Weights of a small transformer language model: rotary positions, 1386M tokens.
Each number is 200 + 40 x the weight over the matrix's rms, rounded and kept within 0 to 999. Layers, rows and columns count from 0.

# up: layer 3 MLP up, 2048x512, rms 0.0792, rows 1673-1683, columns 320-383
# down: layer 3 MLP down (transposed), 2048x512, rms 0.0383, rows 1673-1682, columns 320-383
up1673,216,177,233,186,163,218,120,193,220,136,174,192,190,357,237,254,232,180,290,180,183,246,228,133,220,144,169,175,104,264,216,219,141,213,239,167,217,172,208,153,218,146,179,208,237,241,246,187,165,196,178,201,201,173,230,220,188,196,213,231,156,198,180,267
down1673,111,197,222,228,288,205,171,186,195,183,223,219,180,177,154,200,159,229,212,252,175,214,163,171,220,225,157,239,193,199,239,158,145,270,171,240,137,245,179,202,184,256,186,155,186,171,179,200,133,109,242,198,227,254,158,260,177,221,246,191,172,139,199,195
up1674,192,188,240,203,208,219,213,200,181,228,221,189,216,175,166,131,210,216,171,179,253,179,209,164,250,136,174,170,229,205,211,264,212,145,165,188,203,201,106,221,210,248,224,169,186,166,193,217,223,166,268,200,261,175,211,238,205,170,186,263,177,233,154,208
down1674,122,198,229,149,167,138,281,173,253,264,165,238,222,206,196,194,173,196,158,253,148,170,223,238,235,206,213,126,187,147,216,241,176,208,166,153,148,163,215,260,214,157,214,218,198,161,268,219,197,139,155,143,135,230,254,208,187,210,259,208,225,199,210,156
up1675,229,195,183,189,243,248,222,228,235,229,234,220,144,257,170,234,224,180,233,204,231,246,164,231,160,157,153,294,157,204,222,210,246,216,180,202,197,171,229,207,230,239,156,259,202,220,220,224,195,181,124,223,215,202,211,213,242,232,208,140,216,163,182,180
down1675,236,112,234,214,208,97,262,217,206,175,242,194,262,210,251,165,121,208,181,175,203,194,124,226,204,124,186,214,208,157,187,246,191,115,233,211,206,240,156,172,245,186,139,312,181,141,255,189,168,193,193,224,218,195,203,195,179,135,186,207,180,232,198,214
up1676,131,183,233,209,212,238,259,168,224,197,190,216,274,217,214,105,195,221,242,109,168,226,231,243,234,163,209,152,247,170,196,273,228,158,208,247,204,188,240,197,208,186,165,189,215,171,205,322,186,136,177,250,207,233,263,185,251,156,205,188,225,233,209,181
down1676,224,193,152,200,208,170,252,145,210,190,182,201,255,177,207,223,223,156,186,293,205,177,236,213,158,203,146,168,228,135,193,241,228,219,168,183,201,169,199,226,150,173,285,169,205,247,147,200,187,202,220,190,252,196,218,188,271,171,193,211,199,224,158,241
up1677,169,203,229,254,170,186,176,182,128,146,182,264,146,190,187,200,298,234,221,204,282,269,130,239,191,201,217,235,212,230,204,263,185,147,194,239,156,199,189,136,180,218,221,159,207,234,140,174,217,160,222,176,184,201,244,229,233,169,261,214,156,243,187,220
down1677,211,162,153,206,186,214,204,213,195,255,192,222,185,237,195,259,214,133,264,305,184,197,188,197,246,236,199,135,227,179,215,202,254,206,203,196,182,194,161,179,269,220,168,256,271,178,217,226,207,167,196,166,143,187,199,228,294,229,221,136,190,166,158,175
up1678,244,233,239,187,188,154,204,204,200,148,211,229,260,261,155,266,253,209,198,148,209,259,172,142,260,141,254,160,206,249,189,218,241,177,228,181,196,216,284,189,162,209,239,187,243,188,199,268,181,148,204,231,164,222,196,199,250,240,270,263,175,225,187,192
down1678,214,216,142,255,201,214,211,240,173,247,206,154,242,237,172,175,246,235,198,205,219,209,204,214,201,203,165,221,199,181,190,244,169,235,194,236,187,245,180,203,215,244,224,235,203,176,225,209,242,230,180,220,223,212,169,217,198,213,253,200,221,203,215,217
up1679,213,247,181,211,240,205,195,151,252,189,193,156,174,239,227,248,207,204,227,210,273,199,167,236,181,192,178,134,193,201,243,193,246,217,206,218,242,164,164,152,186,150,149,218,192,204,175,209,151,229,254,156,193,208,188,246,154,152,205,167,250,247,156,225
down1679,221,154,197,183,190,209,194,204,251,223,161,329,225,221,222,209,165,196,186,252,224,211,168,216,233,266,161,132,158,162,177,194,184,253,233,211,225,250,164,142,250,160,216,214,180,187,218,217,148,236,248,229,239,183,253,172,142,217,187,269,239,196,184,237
up1680,150,193,215,176,191,246,177,148,210,242,197,210,207,238,140,197,183,203,257,183,144,178,190,282,153,160,165,207,199,271,243,150,221,192,167,177,228,193,223,169,238,203,162,269,259,195,164,225,158,219,173,239,176,143,188,210,164,214,232,166,201,174,204,154
down1680,168,282,141,195,216,206,104,202,178,271,260,236,160,198,191,186,156,170,155,296,173,138,261,186,199,183,227,271,219,176,191,184,271,196,250,236,260,200,251,229,285,198,219,214,166,223,209,226,198,171,182,219,286,211,265,194,191,234,179,197,225,196,241,206
up1681,212,168,197,121,208,200,188,178,171,238,203,194,268,221,224,148,178,174,177,218,172,190,199,181,236,210,169,259,165,221,199,272,162,196,190,243,226,220,187,224,159,222,144,207,230,195,190,267,182,186,198,158,191,174,264,208,126,126,162,144,194,241,157,183
down1681,178,221,271,271,181,216,212,220,259,214,208,225,174,202,229,186,165,144,189,165,227,234,132,259,229,203,228,236,190,174,161,253,204,188,174,342,167,226,192,149,259,185,156,205,152,129,250,174,179,207,212,289,174,230,202,201,148,196,202,291,279,231,167,245
up1682,269,177,270,232,172,306,200,199,157,180,189,244,139,304,244,172,295,274,202,141,189,131,209,181,221,219,182,189,189,145,210,174,240,200,152,198,207,206,153,231,212,208,229,196,191,231,209,260,125,232,217,227,208,151,222,202,138,173,158,123,177,230,178,235
down1682,202,204,203,177,197,275,236,248,226,128,171,190,191,259,198,171,188,291,160,213,270,212,193,271,198,154,148,184,253,169,265,237,204,272,156,209,101,257,230,144,214,200,182,181,221,197,197,210,250,173,185,180,203,172,206,159,187,156,149,189,163,264,212,226
up1683,167,229,230,209,201,218,165,163,154,294,154,231,181,276,136,249,255,226,188,94,238,218,204,219,235,156,267,240,203,143,195,225,265,214,168,224,158,206,171,163,196,213,203,137,169,238,209,161,205,156,209,209,246,184,200,253,182,143,189,233,284,182,183,178